From a checkpoint of a small transformer trained on Wikipedia.
Size: width 64, 3 heads of 32.
Architecture: LayerNorm before each block, rotary positions, biases, normalized queries and keys, value embeddings, an embedding shortcut, learned residual scales, skips across layers, capped logits.
Training: a variant of Muon for these matrices, 8521 steps.
Each number is 128 + 32 x the weight over its row's rms, rounded and kept within 0 to 255. Layers, rows and columns count from 0. The size above them is the row's rms in percent of the matrix's.

# layer 9 attention output (transposed), 96x64, rms 0.169, rows 31-51, columns 0-63
size [100 100  78 103 112 100  98 110  94  91 110  92 101 106 105  85 101 105  93 113 105]
[[139 143 138 105 147 110 125  77 156 152 113 134 122 103  76 101 118 104 115 152 136 102  77 155 117 107 172 143 139 105 115  90 109 170 159 132 117  94 129 112 124 171  44 119  80 144 135 140  44 182 189 184 167 148 165 155 187 152 118  89 147 139 146  94]
 [114 166 188  86 139 174 185 140 113  94 126  83 121  93 129 101 111 125 183  98 122 113 114 102 111 155 121 159 140 144 136 140  70  89 155 147 107 149 103 111 120 114 135 142  48 152 144 181 103 129 198  86  98  77 124 194 177 161 139 102 133 109 122 161]
 [142 108 116 136  71 172 140 130 126 169 132 117 144 177 130 136 101 139 137  57 112 108 154 180 160 146  71 102  73 134 121 109 144  57 146 114 171 164 126  88 133 136 138 124 115 103  89 129 145  88 131 224 193 135 109 140  91 106 175 156 117 116  83 136]
 [140 124 110 138 111 119 191 129 181 142 124 134 164 154 120 100  75 130  99  45 187  91 130 129  96 107 119 162 125  81  99 153  71  98 158  90 103 131 183 122 160 156 117 161 151 120 174 197 113 166 119 149  94 143 126  97 164 104  87  84 139 118 122 176]
 [158 129 129  73  91 111 124  69 175 135 159 119 125 162 111 110 125 168 167 107  99 133 103  59 181 171  51  94 140  74 151  98 141 159 112 149 136 105 132 127 142 137 158 150 115 133 152 149 222 138  96 108 166 127 132 108  82 124  93 106 174 154 115 160]
 [141  93  79 110  77 114  83  87 101 105 122 181  78 116 144 133 174  79 141 120 157 160 119 114  90 115 145 113 147 144 112 130 133 115 117  91 151 129 207 152 161 125 118 159 138 171  92 118 159 126 137 220 174  60 103  97 162 161 141  96 142 131 114 168]
 [160 181  97 142 109 130 147 162  79  69 129 125 138 166  91 136 213 139 133 165  98 101 155 168 116 158 157 134 120 153 109  89  93 134 121 121 131 169 160 167 115 144  81 130  96 165 120  95  22 159  99 108 137 122 142 129 119  64  97 161 136 117 123 151]
 [130 150 123 116 119 117 103 130 147 149 133 126 120 174 119 146 137 165 125 146 126  80 160 102 138 120 100 125 120 153 131 122 158  98 130 125 104 109 127 120 119 175 137 156 115 178 139 115  42 151 162 240  83 111 136 154  61 156  90 174  34 141 117  83]
 [130 103 166  78 123 142  98 176 145 159 182 155 147 151 102 190 133  97 113 114 127 131 106 182 151  96  85 137  66  56  77 197 155 140 139 142 137 143 151 125 140 139 117 112  60 130 132 108  64  93 114 117 159 134 157 119 102 132 102  92 176 157 115 165]
 [161 165 120 156 132 121 107  99  72 115 108 106 156 171  97 115 105  96 180 149 103 123 144 147 148 106 123 108 157  86 145 163 132 103 137 170  95 132 101 161 157 123 119 165 122 131 107 117 165  20 129  57 138  98 128 155 116 189 103 152 159  75 173 178]
 [141 137 124 134 123 148 156  59 147 123 140 168 147 145  95 170 146  97 161 139 182 113 151 108 101 133 145 119 160  83 110  98 165  66 123 180 150  78 159  81 133 164 113 147 159 117 129  90 144 169 105  50  75 128 103 121 107 147 166 170  61 170 101 127]
 [164 144 196 109 181  98 122 183 127 149 135 166 132 121 112  81 142 105 116 119 136 134 109  76  95 120 107 119 107 128 180  98 134 163 114 149  82  84  78 145 188 134 150 189 109 130 168 118  72 137 181  98  61 108  93  73 152 145 139 172 117 138 122 126]
 [103  91  98 145  85 145 157 119  62 198 152  85 101 149 121 112 196 156 132 117 133 134 146 174 158 179 170 171 113 130 127 134 154  85 125 115 135 111  89 124 113 149 108 160 106  96 131 137  40 129 118  84  44 150 162 156 106 128 130 106 128 149 154 160]
 [169 124 139 129 136 190  97 127 130 114  40  96 107 103 129 112 163 139  71  87 167 105 104 115 127 106 165 138  96 170  93 164 149 132 113 149 114 126 129 107 172 130 115  77 181 143 166  73 178 122 156  94 168 127 161 137  90 141  72 131  92 162 163 177]
 [ 97 185 130 134 149 113  95 160 134 110 127 109  80 107  92 128  78 147 135  95  77 107 143 118 125 175 117  58 120 170 142 147 144 117 166 145 121 131 145 178 118 157 158 106 128 135 163 136 105 170  66 209  36 145 118 121 146 173 155 125  98 120  87 158]
 [161  99 149  75 154 165 126  30 100  76 139 104 172 113 155 118 114 123 131 105 159 137 143 145  66 186 151 122 114 157 153 106 106 177 135  97 133 116 126  82 196 117 139 193 134 133 130 130  94  48 160 156  94 134 149 137  83 131 139 141 126 121 120 147]
 [102 107 109 134 177 127 112 188 101 137 177 109 124 107  95 110 105 187 129 115 140  71 147 126 177 140 137 138 130 146 120 101 161 117 124 106  97 172 111 128 164 113 134 101 144 142  99 104 224 129 172  51  43 103 140 147 114 123 139 103 121 115 135 198]
 [153 134 119 155 167 118  73 153  83 130 133 113 149 141 141 130  99 125 164 144 135 106 137  75 166 186 193 138 161  75  86 138 144 184 148  94  89 157 118 126  83 200 108 101 117 108 131  89  45 114 107 136 187 132 103 126 122 116 189 119 119 107 110 157]
 [ 80 111 165 111 133 135 143  89 150 131 119  95 157 135 122 162 131 192 133 135 174  87  95 122  82 118 175 151 104 143 127 145 201 126 111  88 126 122 165 181 119 112 100 147 124 155 205 139  94  97  99  71 139 128  61 148  98 139 128  46 151 118 119 162]
 [110 139 120 133 146 133 113 104 145 115  68 145 159 130 115 144 206 144 136 100 118 113 140 107 151 143 161 155  97 168 151 132  99 111 157  89 114  60 112 153 119 121 145 164 126  60 108 148 240 131  86 116 187  51 140 108 149 117 145 147 105 108  92 138]
 [115 103 142 119 140 112 128  92 152 126 129 189 155 135 143 153 135 157  77  89 104 110 204  88 138  80 135 150 149 175 113 161 114 149 123 140 153 125 169 162  76 212 119 145 127 156 106  71 144  84 120  52  78 142  90 156 140 100 103 118 162 152  97 107]]
# layer 9 attention query, 96x64, rms 0.252, rows 32-63, columns 0-63
size [ 34  50  60  45  94  68  74  69  36  55  47  83  58  79  72  82 137 135 120 128 133 133 136 128 128 143 121 133 123 114 131 123]
[[109 131 141 101  82 163 156 116 163 169 195 145 118 137 170  92 151  79  87 159  78 125 124 151 135  95 177 158 116 105 151 175  96 127  69 111 105 135 190  95 127 158 136 119 138  91 106 182  91 148 165 105  66 119 127 165 138 127 160 180 130  78  96 123]
 [128 139 154 131 155 154 155 143 102 120 160  52  90 108 152 155 126 136 131 152 135  98 119 112 198 125 139 156 129 190 190 134 142 146  79  92 208 105 197  86 142 160 139 168  99 103 168 172 106 142 188 159 129 147 107 141 161 121 150 122 127 137  79 118]
 [154  86 110 101 155 114  72 148 167 179 130 133 167 164 106  89 148 176 154 103 100 120 140 184 116 153 158 117 112  31  89 139 165  91 159 190  70 185 115 137 100 118 157  98 157 156 120 107 123 105 107  94 113 141 131 146  87 120  97 163 108 102 136 118]
 [195 166  87 138  99 172 127  99 106  99  85 150 142 114 177 140 140  56 115 150 174 171 131 151 100 154 143  88 129 159 163 114 164 148 132 166 132  96  89 117 121  78 146  82 133 144 114 119 115 160  68 135 183  90 127 146 131 149 177  96 175 119 181 165]
 [ 71 161 121 154 163 144 208 112 127  84 142 111 115 105 110 152 104 105  97 124 203  97 111  95 159  70  89 136 143 161 116 107  83 122 146 135 149 110 142 121 164 171  94 171  36  86 116 145 106 162 114  86 170 117 119  95 140 150 143 128 166 153 144 148]
 [117 148 143 147 175 116 184 111  70 108 125 126 134 121 116 143  84 159  93 124  99 117 148 118 150 128  67  99  78 166 118 102 153 133 154 158 170  96 104 130  44  84 122 192 114 115 134 136 107  98 174 138 177 148  66 138 177 144  97 100 165 171  91 102]
 [ 71 146 131 100 160 196 115  75 139 157 113 152 132 106  87 144 110 121  88 101  99 120  84 115 136 106 160  74 185 100 105  97 107 162 124 131  85 100 172 129 109 163 180 109 171 146 134 157 157 175 135 194  64 120 110 138 161 137 135 133 199 151 130 115]
 [ 70 112 201  67 142 170 129 166 158 171 158 153  65 144 133 155 141 159 121 151  89 115 151  95 129  68  92  70 137 168 157 160 130 169 170 132 141 111  82 155 112 159 178  90 154 168  94  97 143 132 140  92  86 137 129 156 122 152 106 121 162 134 110 129]
 [ 47 131 131  88 161  99 110 151 198 159 143 166 163 161 124  97 100 126 106 100 115 157 128 140  23 122 121 118 148  86  95 169 135 137 191 137  48 139 129 140 137 162 123 106 165 133 116  87 133 114 115 106  71  98 143 107 123 138  95 159 131 119 146 109]
 [107 113 141  97 155 115  83 151 171 178 173 166 138 105 104 104  97 139 130 124  82 163 110 144 118  93 163 139 153  57 104 182 138  18 133 149  88 160 115 147 114 186 103 130 160 152 134 133 120  99 107 122  92 126 129 149  94 129  90 174  70 143 151 107]
 [153 130  79 183  87 137 157  66  55  84  89 187 141 146 125 125 135  94 133 152 154 113 136  88 148 157 136 108  81 142 145 113 102 191 143 156 155 127  82 135 148  90 107  95 108 113 107 129  79 155  58 117 165 103 113 150 123 121 153 119 139 103 204 128]
 [ 87 153 131 150 137 137 221 130 125  79 116 117 110 101 129 162 120 104  82 128 198 104 109 102 143  75  85 138 157 205 128 110  73 153  91 103 175  89 139 122 160 138  95 159  77  90 115 150 115 154 120  95 177 125 121  99 154 140 154 118 181 152 118 135]
 [ 45 129 187  81 179 113 101 138 141 114 182 135  82 139 118 100 132 227 168 101 100  96 120  80 122 118 121 148 166  97  75 149 166 125 101 160 125 179 141 153 156 134 120 166 117 135 120 133 123  83 162 100 100 171 163 139 110 111  91 137 146 132 124 103]
 [131 135  96 114 117 107 130  79 126 140  95 168 101 124 153 118 155 141  60  96 157 174 177 187 168 134 122  81  95 165 113  93 101 114 144 112 146  68  89 142 129 119 131 121 230 148 122  84  99 155 122 207 128  86  87 135 137 145 126 120 164 133 152 108]
 [139 143  53 167 126  30 112 109 133 150 127 138 139 128 128  81  98  76 142 192 145 145 128 112 142 117 147 119 152 169 159 117 170  60 154  80 152 111  95 101 145 112 157  85 142  87  88  99 154  73 135 146 145 131 150 181 165 130  96 124 155 153 118 160]
 [101 113 149  85 118 192 148 168 152 155  75 162  66 133 119 149 149 146 103 103 136  79 119 131 144 101 113 145 160  96 140 198 163 172 175 152 118 148  90 161 181 125  83 115 144 145  92  75 115 114 140 106  92 113 150 133 171 144 154  83 116  65 148 171]
 [158 142 156 105 129 166 148 176 170  96 197 139 137 106 114 121  86  94 109  73 106 129  98 155 130 143 131 147 101 166 151 180  70 124 105 116  67 136 115 101 203 127 125 140 133 171  86 121 122 141 144 182 116 166 108  80 171  91  80 137 125  83 161  89]
 [154 127 147  78 137 143 155  99 158  95 180  95 141 179 105  71 126 120 151 191  75 160 124 173 185 125 126 132 102 134 120  91 136 137  97 116 113 113 150  93 109  83 123 139 162 172 164 229 123 108  88  95 106 156  76 140 134 114  91  91 151 113 139 144]
 [158 122 152  94 106  91  99 127  92 203 144 190 189  90 113 105 144 174 125 150 212 170 136  87 121  92  95 194 174 125 157 108 135 166 170 126  84 125 152 112 125 111 136 153 118  95 107 136 104  99 105 104  82 137  68 124 119 100 122 161 121 132 104 118]
 [132 127 114 119 108 129 152 169  94 180 132 105  56 144 153 158 131 170  44 102 169 161 151 151  97 157 191 105  81 137 135 142  99 171 114  96 110 139  91 142  94  71 122 176 123 149 143 151 175 112 128 111  85 102 100 180 147 156 101  91 130 120 169 164]
 [104 143 166  76 203 130  98 152 115 117 116 151 112 152 176 141  70 102 136 145 176 119 150 130 136 100 135 110 173  84  48  85 129 119 101 170 152 110  98  81 117 195 183 136 111 134 129 168  95  83 125 168 100 142 105  96 106 109 162 175 121 128 149 107]
 [127 107 188 176  75 145 134 115 153 157 142  86 100 152  86 115 137 175 168 161 126 139 142 121 107 117  88 116 119 199 150  96  92  95 167 141 186 176  82 107 129 114 141  46 124 111 167 167 126  96 126 107  67 159 150 145 148 102 124 102  79 138 125 100]
 [144 125 151 134 122 105 169 133 144 112 118  87 164 131 174 119 172 136 128 126 133 154  99 107 107 165 138 121 100 106 129 146 105 163 117 171 160 168  60 152  90 159 136 180 119  81 151 171  93  89 168  74 141 148 145 138  51  18 121 129 149 135 106 113]
 [201 115  78  97 121 194 144 141 136 139  82 174 105 165 115 105 161 163 138 172 114  76 127  69 137 120  90 101 136 138 127 153 165 130 123 141 131 164 131 121  81 150 153 107 123 112 167 142 124 136 162 121 112  77 132  74 148  51  82 121 155  86  98 188]
 [158  94  90 152 100 139  78  81 109 176  80  92 119 186 116 162 100 144 120 101 119 130 168 140  78 116 159 106 128 119 164  86 110 185 134  95 145 113 152  82 145 193 103 169 176 117 107 144 156 133 193 136 100  99 176 101 106 169 115 142 186 111 116 120]
 [180 102 135 170 137 133  29 139  85 130 172 129 125  94 154 176 165  93 114 118  95  95  93 132 160  91 126 143  71 115 132  84 156 144 104 117 166 154 130 141 129 118 173 111 151 105  83 120 125 110 140  91 151 101 156 123 141 149 120 145  91 202 183 190]
 [187 153 149 128 157 144 116 198 122 133 174  98  87 126 103 154  96 138 111 133  65 119 166 141 178  98  90  77 100 108 169 112 106 124 152 148 130 130 177 156 106 153 112 110 158  77 196 101 116 147 118 165 100 127  53 106  88 112 131 146 158 165  91  96]
 [157  96 132 178  77  70 204 111 139  95 111  99  91  93 131  71 104  97 126  64 131 165 143  93  88 122 185 177 128 138 105 104 144 178 157 106 141 134 182 139 156 112 191 114 148 165 146 139 124 117 131 142 131 110 123 100  75 101 171 121 110 118 166 138]
 [157  59 161 173 143  92 117 143 156 154  90  88 146 101 135 160  68 161 101 148 155  96  87  92 149 129 151 143 151 126  52 125  81 153 122 142 144  90 152  86 128 114 145 138 145 121 166 138 123 147 125 108 174 177  90 173 188 132  54 151  85 119 113 112]
 [180 119 128  70 113 145 123 132 103 122 115 186 109  71  80 149 100 184 102  99 124 136 101 139 100 101 164 107  90 142 113  92 143 121 135 143 132  83  91 121 139 105 114  65 119 163 161 121 151 214 107 119 167 171 193 150  80  94 162 159 117 161 153 112]
 [157 111 140  81 213 141  89 120 177 149 123 149 116  85 179 118 148 116  92 105 122 177  63 206 162 120  96 130 127 153  86 146 118 116 178  96 156 121 164  74  91 126 153 109 112 111 110 136 143 120 121 149 164  91 146 158  98 152 115  92  76 146  83 122]
 [132 138 127 122  91 175 168 160 120  58 109 103 163 104 127 160  96 113  99 119 147 150  96 151  75  60  99  96 175 150  97 178  72 120 139 130 140 134 130 145 107 128 135 148 103 133 114  66 153  92 148 132 124 138  99 214 165 114  79 179 182 152 130 128]]
# layer 9 attention key, 96x64, rms 0.245, rows 32-63, columns 0-63
size [ 38  43  46  52  55  72  63  77  29  39  47  46  69  68  92  73 145 140 132 127 125 129 132 128 126 154 142 135 131 114 124 119]
[[135  71 130 159 125 116 171 159 133 142 113 167 200  66 103 152 134 162 161 129 190 127 110 153 168 176 193 119 104  89 104  99 131 150 196 137 154 147  49 152  68 127 132 108 113 106 121 122 167 143  72 126 153 124 142  99  93 117 145 117 116 137 145 154]
 [128 107 108 145  82  89 103 104 122 106 130 185 161  86 102 115 154 120 152 151  99 145 142 169 170 133 109 116  89 145  82  83 107 156 149 120 211 131 102 105 101 112 134 126 121 127 155 129 212 132 144 151 184 134 109  67 122 139 126  78  58 183 140 169]
 [139 164 207  28 136 191 103 110 155 179 161 134 123 147 125 151 155 106 123  92 142 131 114 154 107 130 121 118 145 107 144 172 137  81 172 139  88  92 144 110 145 128  58 127 132 170 167 134  91 121 102 157  71 101 147 168 139 144  94 131 156 112 164 161]
 [143  96  88 228 136  79 127 106  97  96 122 144 158  65 103  97 148 134 173 161 108 160 137 109 149 204 121 147 105 127 140  80 112 186 169 119 156 147 121 122  62 136 158 140 128 108 134 113 149 146 136 124 185 151 124  83 119  90 134 147 125 112  88  77]
 [205 124  72 193 132 110 174 121 143  81  68  98 110 147  87 107 106  92 133 150  93 150 148 125 103  99 172 111 183 152 132 102 105 139  51 182 121  97 133 134 109 165 113 133  94 133 148  91 116 143 195  97 169 153 132  94 131 149 121 143 117 115 168 134]
 [ 79  83 118 113 129 125 187 106 113 115 104 167 112 128 130 140 102 121  97 152 199 107 139  82 130 120  89 165 133 196 173 183 107 159 140 118 168 119  97  87  70 129 186 132  53 129 125 135 106 100 129 133 180 155 131 104 176 130 156  84 144 122  82 120]
 [107 176 126  86 150 139 129 163 119 156 168 130 202 117 138 170  88 124  94  99 139 118 136 165 198 175 112 107 130 119 154 172 154 123 122 138 145  81 148  71 156 125 131 123 136 135 110  92 107 169  70 203  88 113  90 111 120 164 125  65 100  81 157 114]
 [151 130 154  72 157 121 144  82 155 194 161 146 155 140 127 163 131 149 113 118 149  84 101 128 123 103 129 107 112 113 114  71 105 158 117 195 138 117 139 159 153 157 162 129  89 122 102 213 128 119 125  37 132 134  55 166 131 152 190 104 118 144 130 104]
 [151 132  84 143 120 165 226 166 122 167 166 149 127  74 151 136 160 178 110 132 168  92  79 149 152 104 161 145 113 149  75 160 161 159 100 152 119  95 106 154 115 180 135 163 119 159 107 128 109 124 110 123 160 153 133 123 136 111 189  56 118 147 164 176]
 [133 178 102 131 122 174 204 148 119  78  93  94  77 184 142 136 128 128 113 146 156 101  98 104  83  58  93 140 161 205 167 126 121 175  95 160 135 131 135 130 165 106 129 165  82 129  72  92 129 127 139  89 134 149 118 145 155 138 115 129 169 108  90  93]
 [161  75 123 121 113 114  36 127 126 173 144 103 157  95 125 106 115 144 141 163  87 174 165 176 149 189  90 143 129  92  81 110 130  84 168  95 172 130 114 102 121 154 164 114 138 196 180 118 171  89 177 139 145 114 163  97 115 140 122 103  98 127 148 153]
 [170 143  28 176 135  64 182 149 115  42 107 122 114 168 107 117  79 116 167 144 124 120 108 123  92 141 166  97 147 143 136 117 117 144 106 171 151  95 143 147 130 140 137 126  78 121 113 139 157 151 148  96 180 171 110 113 155 117 192  87 117 109 147 104]
 [ 88  85 181  62 127 178 114 191 138 190 106 153  75 189 129 163 130 145 109 113 132 125 136 159 127  64 137 116 138  54 124 158 146  99 101 150 127 123 123 104 142 178 103 115 132 189 106 102  81 110 137 125  81 118 139 143 140 179 119 126 158 175 122 128]
 [129 118  74 150 153 130 139  72 170  86 111  98 132 141  75 134 111  99 110  98 109 103 143 136 149  77 204 127 155 156 132 110 166 142 113 134 134  86 109 185  81 103  75 109 136 104 138 146 108 169  69 128 191 141 123 174 136 128 193 130 183 113 163  94]
 [124 106 130 236  86 140 167 131 104  98  84 114 102 143  85  81  89 134 112 144  58 150 185  90 161 132 157 111 152 104 176  95 128 143 104 111  88 109 107 127 113 166 127 170 157 149 142  74 145 138 132 151 121 156 158 110 137 134 137  78 200 148 120 126]
 [147 136 119  60 142 138 152 170 154 102  99 142 112 122 146  83 129 121 113 104 106 117 192 121 186 125 134 107  90 127  84 148 175 135 139 107  74 131 137 142 142 109 157 111  55  73 150 111 160 160  98  72 172 137 127 180  66 170 169 106  90 167 139 159]
 [172 139 176  98 133 156 133 170 162  90 179 134 144  88 107 115  82  99 113  84  95 138 103 153 136 144 132 143 114 159 133 178  81 110  96 111  64 134 110  94 194 130 124 137 140 182 101 128 116 135 146 182 129 161  99  77 183  86  81 141 119  74 165  98]
 [168 127 136  79 137 145 161  93 163 111 171  94 141 175  97  70 131 125 149 194  74 169 121 172 167 113 153 134 100 129 113  97 132 130  96 132 117 109 127  86 119  84 135 147 156 192 166 214 123 107  95  81  86 152  82 134 145 111  85 110 146 101 147 139]
 [168 134 138  99  96  88 121 114  85 207 142 193 190  90 111  92 136 173 121 152 199 173 134  81 122  97 109 187 163 142 149 103 134 182 161 138  87 129 162  90 134 111 142 153 123  87 123 130  89 111 121  95  90 130  81 131 119 106 122 173 152 121 115 124]
 [121 121 109 138  86 122 158 152  84 170 124 122  68 154 150 159 130 168  43 110 186 185 139 135 101 157 168 106  69 136 129 138  98 169 102  86 110 138  77 143  85  68 107 171 126 140 126 158 160 116 112 106 101 109 114 183 144 164 100 112 132 134 159 171]
 [101 143 172  88 212 132 121 154 105 103 122 144 102 157 169 126  59  91 145 155 160 113 143 107 144  94 143  80 163 106  62  82 131 125 110 171 148  99 103  96 132 188 181 143 119 138 128 174  93  93 145 172  99 135 111  98 106 104 165 175 141 136 147  89]
 [125 109 195 171  69 126 143 110 145 166 142  88 105 164  80 108 131 169 172 157 138 137 148 127 112 122  94  93 132 203 143  97  86  83 172 129 178 180  92 106 134 116 131  48 125 111 164 156 125 106 136 119  57 153 128 149 155 121 118 114  81 137 120 108]
 [160 134 151 129 124 117 166 133 146 119 126  84 170 134 171 130 172 139 116 138 143 158 105 104 120 175 140 125  99 104 141 146  93 159 112 158 143 174  53 143  82 163 111 183 115  70 156 155 101  94 163  83 141 140 135 142  51  19 122 125 146 135 113 117]
 [195 102  81  92 124 196 150 140 134 136  86 191 105 136 115 101 160 167 136 174 110  85 128  73 143 115  88 108 140 138 129 167 161 141 122 121 119 182 133 138  95 147 152  91 116 114 166 155 119 122 154 119 115  90 126  71 153  46  83 132 158  93 100 170]
 [146 113  89 149  97 130  74  90 117 174  88  99 127 175  89 150  94 133 119 100 120 156 170 157  91 103 148 110 131 117 156  78  92 190 143  90 136 130 150  63 136 191 110 169 180  98 116 155 164 119 177 131  95 114 178 113  98 168 111 155 172 124  96 100]
 [170 107 123 154 150 134  29 128  86 139 173 118 134  99 152 175 179 100 110 122  77 105  86 139 155  83 137 142  76 112 121 100 164 149  99 120 167 152 136 137 144 102 167 122 150 105  82  99 128 109 153  90 148  90 146 114 134 163 127 153 100 195 181 182]
 [174 156 141 146 150 133  97 202 109 113 167  99  87 136 100 164  95 121 106 125  97 118 186 129 185  88  93  76 113 107 180 103 107 123 174 147 141 133 164 151 109 168 127 117 150  62 181 111 127 140 117 179 108 140  66 100  94 109 148 145 145 161  77 104]
 [160 106 137 157 103  82 198 108 132  92 112 104  95  85 141  64 101 111 114  47 142 168 141  94  97 120 175 174 143 142 122 116 156 171 174 107 151 134 178 139 151 100 196 111 142 172 149 145 123 108 116 149 127 119 115  95  62 100 175 113 108 138 157 136]
 [167  56 172 162 128 111 105 145 162 156 103  88 166 107 154 172  67 177 101 149 153 105  91 106 122 131 156 136 159 131  57 138  75 142  98 144 141  96 141  94 125 103 145 139 143 124 165 137 127 136 107 112 167 182 103 163 180 135  63 155  68 118 127 100]
 [180 114 119  80  95 134 140 119  89 124 114 192 130  80  85 140 105 174  94  95 149 137 104 127 107 106 171 113 107 146 117  93 135 126 162 137 129  82  95 128 145  87 112  62 124 168 160 125 142 206 108 138 180 163 197 139  82  91 161 152 126 150 177 114]
 [165 112 121  97 197 143  86 123 174 161 108 147 119  71 175 133 150 116  92 110 127 168  55 186 163 119 101 138 114 162  80 145 115 123 182  87 172 103 181  80 108 127 147 108 122 106 117 137 156 132 123 148 171  94 157 165 113 145 114  92  83 158  80 128]
 [126 143 118 127 101 164 156 169 128  59 124  98 171 113 125 172  98 109 108 108 142 166  96 149  72  66  97  94 162 160  89 177  82 125 127 145 138 132 140 122 100 120 148 153  99 140 112  57 157  92 151 145 134 120  87 206 174 118  82 172 180 139 134 118]]
# layer 9 attention value, 96x64, rms 0.282, rows 32-51, columns 0-63
size [106  86 106 102  95 106 111  99  97 117  97 101 108 107  97 103 108  93 110 108]
[[144 162 122 116 175 130 134 112  91 115 127  90 109 174 137 147  46  98 176 201 153 102 102 145 143 169 144 107 153 124 106 137  53  97 172 130 175 137 130 171 117 126 113 153 154 125 140  79 162  94 173 173  75  64 123 152 123 131  98 107 122  99 143  95]
 [110  86 160 115 144 168 194 133 114  80 101 129  75  88 137 129 165 105 162 113  84 103 182 124 156  90 131 125 151  93  85 132 149 148 106  80 153 137 139  93 102 116 178 247 104 119 110 132 128 131 110 124 119 142 137 163 137 120 139  68 143 144  71 121]
 [118 154 104  85 126 141  92 131 112 127  88 155 115 201 229 147 126 152  99  97 155 108 124  88  96  72  95 152 158 141 120 115 131 163 144 107 174 143 157 158 117 109 132 126 152  85 134 173  49 156 108 153  79 131 160 120 131 189 119 125 142 102 179 142]
 [172 165 103  58 153 155 128 130 129 166  41 117 100 121 161 136 100  99 127  85 139 125 159 106 162 129 127 175 163 150 173 135 136 166  79 133 111 141 104 134 168 166 174 142 206 142  98 182 132 164 137  63 129 119 114  96 129 116 129 111  83 126 116  82]
 [126  95 116 164 109  81 177 130 168 163 106 187 132  81 162 129 171 128  79 152 122 103 151  77 112 122 168 114 153 124  91  79 173 156 100 123  89 143 154 156 140 151 161  64  90 158  85 144 126  81 122 130 115  74 123 175 121 185 190 138 137 105 117 116]
 [130 127  93 165  82 188 163 209 174  82 172 121  94 131 149 127 167  90 104 179 128 191 104 110 102 143 115 138 141 176  85  80 117 102  90  87 134 121  97 149  90 151 139 101 166 124 117  87 125  97 124 125 138 210 134 134  94 146 125 105 136 130 110 159]
 [102  63  83 137 115 134 137 138 166  63  89 179 138 118 106 131 163 105 116 146 124 125 139 129  97  92 109 135 150 123 120  91 128 120 154 143 141 172 115  98 102 186  96 187 183 178  85 131 123 111 157 158 103 144 211 151 120  79 130 107  95 130  98 201]
 [146 244 146 137 113 108 148 171 126 127 135  75 120 137 119  89  94 114 117  62 154  94 134 132 119 110 152 156 161  87 181 103 133 139 109  97 150 172 138  75 143 102 100 191  87 125 133 147 100  87 125 126  96 151  97 131 119 154 164 137 161  77 125 181]
 [111 126 154 147 133 161 148 160 144 117 138  67 132 117 146 102  64  67 155 122 134 140 159 134 147 162  91 125 129  96  72 134 124  74 132 109 134  93 100  38 103 160 131 145 138 114 128 126 166  73 174 100 181 111 136 161 129 105 125 152 218 120 169  95]
 [110 121 161 114 147 120  96 115 187 156 102 137 148 134 137 204 151  69 129 106 159 170 137 120 123 160 178  49 169 166 125 134 183 158  84 160  99 150 154  95  85 110 115 130 110 127 125 151 115 150 144 101 140  55 141 112  92  87 107 188 126 131 169  94]
 [161  98  66  76 155  95 100 106 147 116 122 176 189 165 139 131 107 121  99 156 173  98  97 148 160 150  88  60  89  48 155 102 104 142  99 145  99 120 134 123 167 183  78 146 139 140 173 144 150  89 128 146 110 154 127 121 124 148  96 135 115 164 154 180]
 [107 132 154 134 123 191 114 145  89  99 142 151 137 135 131 115 117  83  67 154 127 133 116 116  87 172 171 135 125  62 115 131 137  52 126 160 117 135 112 110 101 128 224 164 154 116 148  35 122 160 131 173 135 134 176 125 111  98 121 119 146 171  85 131]
 [178 130 198  93 128 108 136 109 137 173 158  69 134 162 123 123  98 179 114 142  80 107 161 108 128  82  91 124 117 114  80 107 167 101 132 128 109 157 131 125 115  93  63  74 110 146  95 181 165 136 173 168 125 147 175 119 106  80  97 171 118 127 107 185]
 [105 118 137 128 171  85 130  65 154  72 114 174 118 149 135 129 122 125 150 107 128 124 136 179  85 122 111  84 114 158 172 122 120  69 190  82 134 139 122 150 132 157 122 158 179 153  70 128  99  73 146 117 161 154 164 138 161 170 114  74  48  94 127 120]
 [179 117 176 108 145 135 143 141 159 112 105 160 137 142 126  90 162 161 161 147 186  91 186 149 170 141 134 140 107 115  80  95 119 125 124 175 121  94 120 121 120 133 113 104 132 100  89  97 147 115 153 179 124  81 139  85  40 144  49 146 109 185  97  89]
 [147 115 143  74 176 129 129  91  81 156 201  93 128 162 137 139 113 130 154 108 115  67 111 119 103 148 119 111 141 117 157 166 103  72 125 187 138 125 149 103 144  59 136  92 159 192 147  93 162 161 144  73 185 104 181 164 113 100  95 119 124 140 108 137]
 [ 94 118 100 191  87 180 171 176 113 107 164 145 100 153 123  83 174 168 108  59 115 138 135 140 117 159 193 146 123 141 108  65 113 111 128  85 166  63 153 114  90 185  93 129 158 148  80 129 103 152 156 131 163 126 101 100 119 112 120 121 120 174 121 132]
 [125 154 147 170 153 136  91 135 204 181  94 130 101 165 136 110  95 150  64  92 129 108 141 111  72 139 107 173 134 154 113  81 139 105 161 182 165 186 159 155 157  94  78 127 154 137 140 125 130  90 115 156 138  95  94  57 105 115 156 109 105 174 122  94]
 [135  73 130 101 122 153  85 121 165 162 157 151 144 179 139 162 107  79 118 150 144 123 163  73  75 115 138 159 166 133 110  93 151 138 168 134 100  63  86 168 129  79 170 101  71 135 108 153 194 137 121  92 165 188  90 116 134 116 160 126  94 161 120 109]
 [ 94 136  87 135  77 146 114 129 178 145 169 133 180  91  72 163 150 142 174  50 153 116 145 115 170 141 128 184 111 108 146 149 124  97 116 192 187 138  78 167 110 118 124  72 142 133 122 183 178 143 152 106 130 115 141 143 105  96 116 128  85  96  99 106]]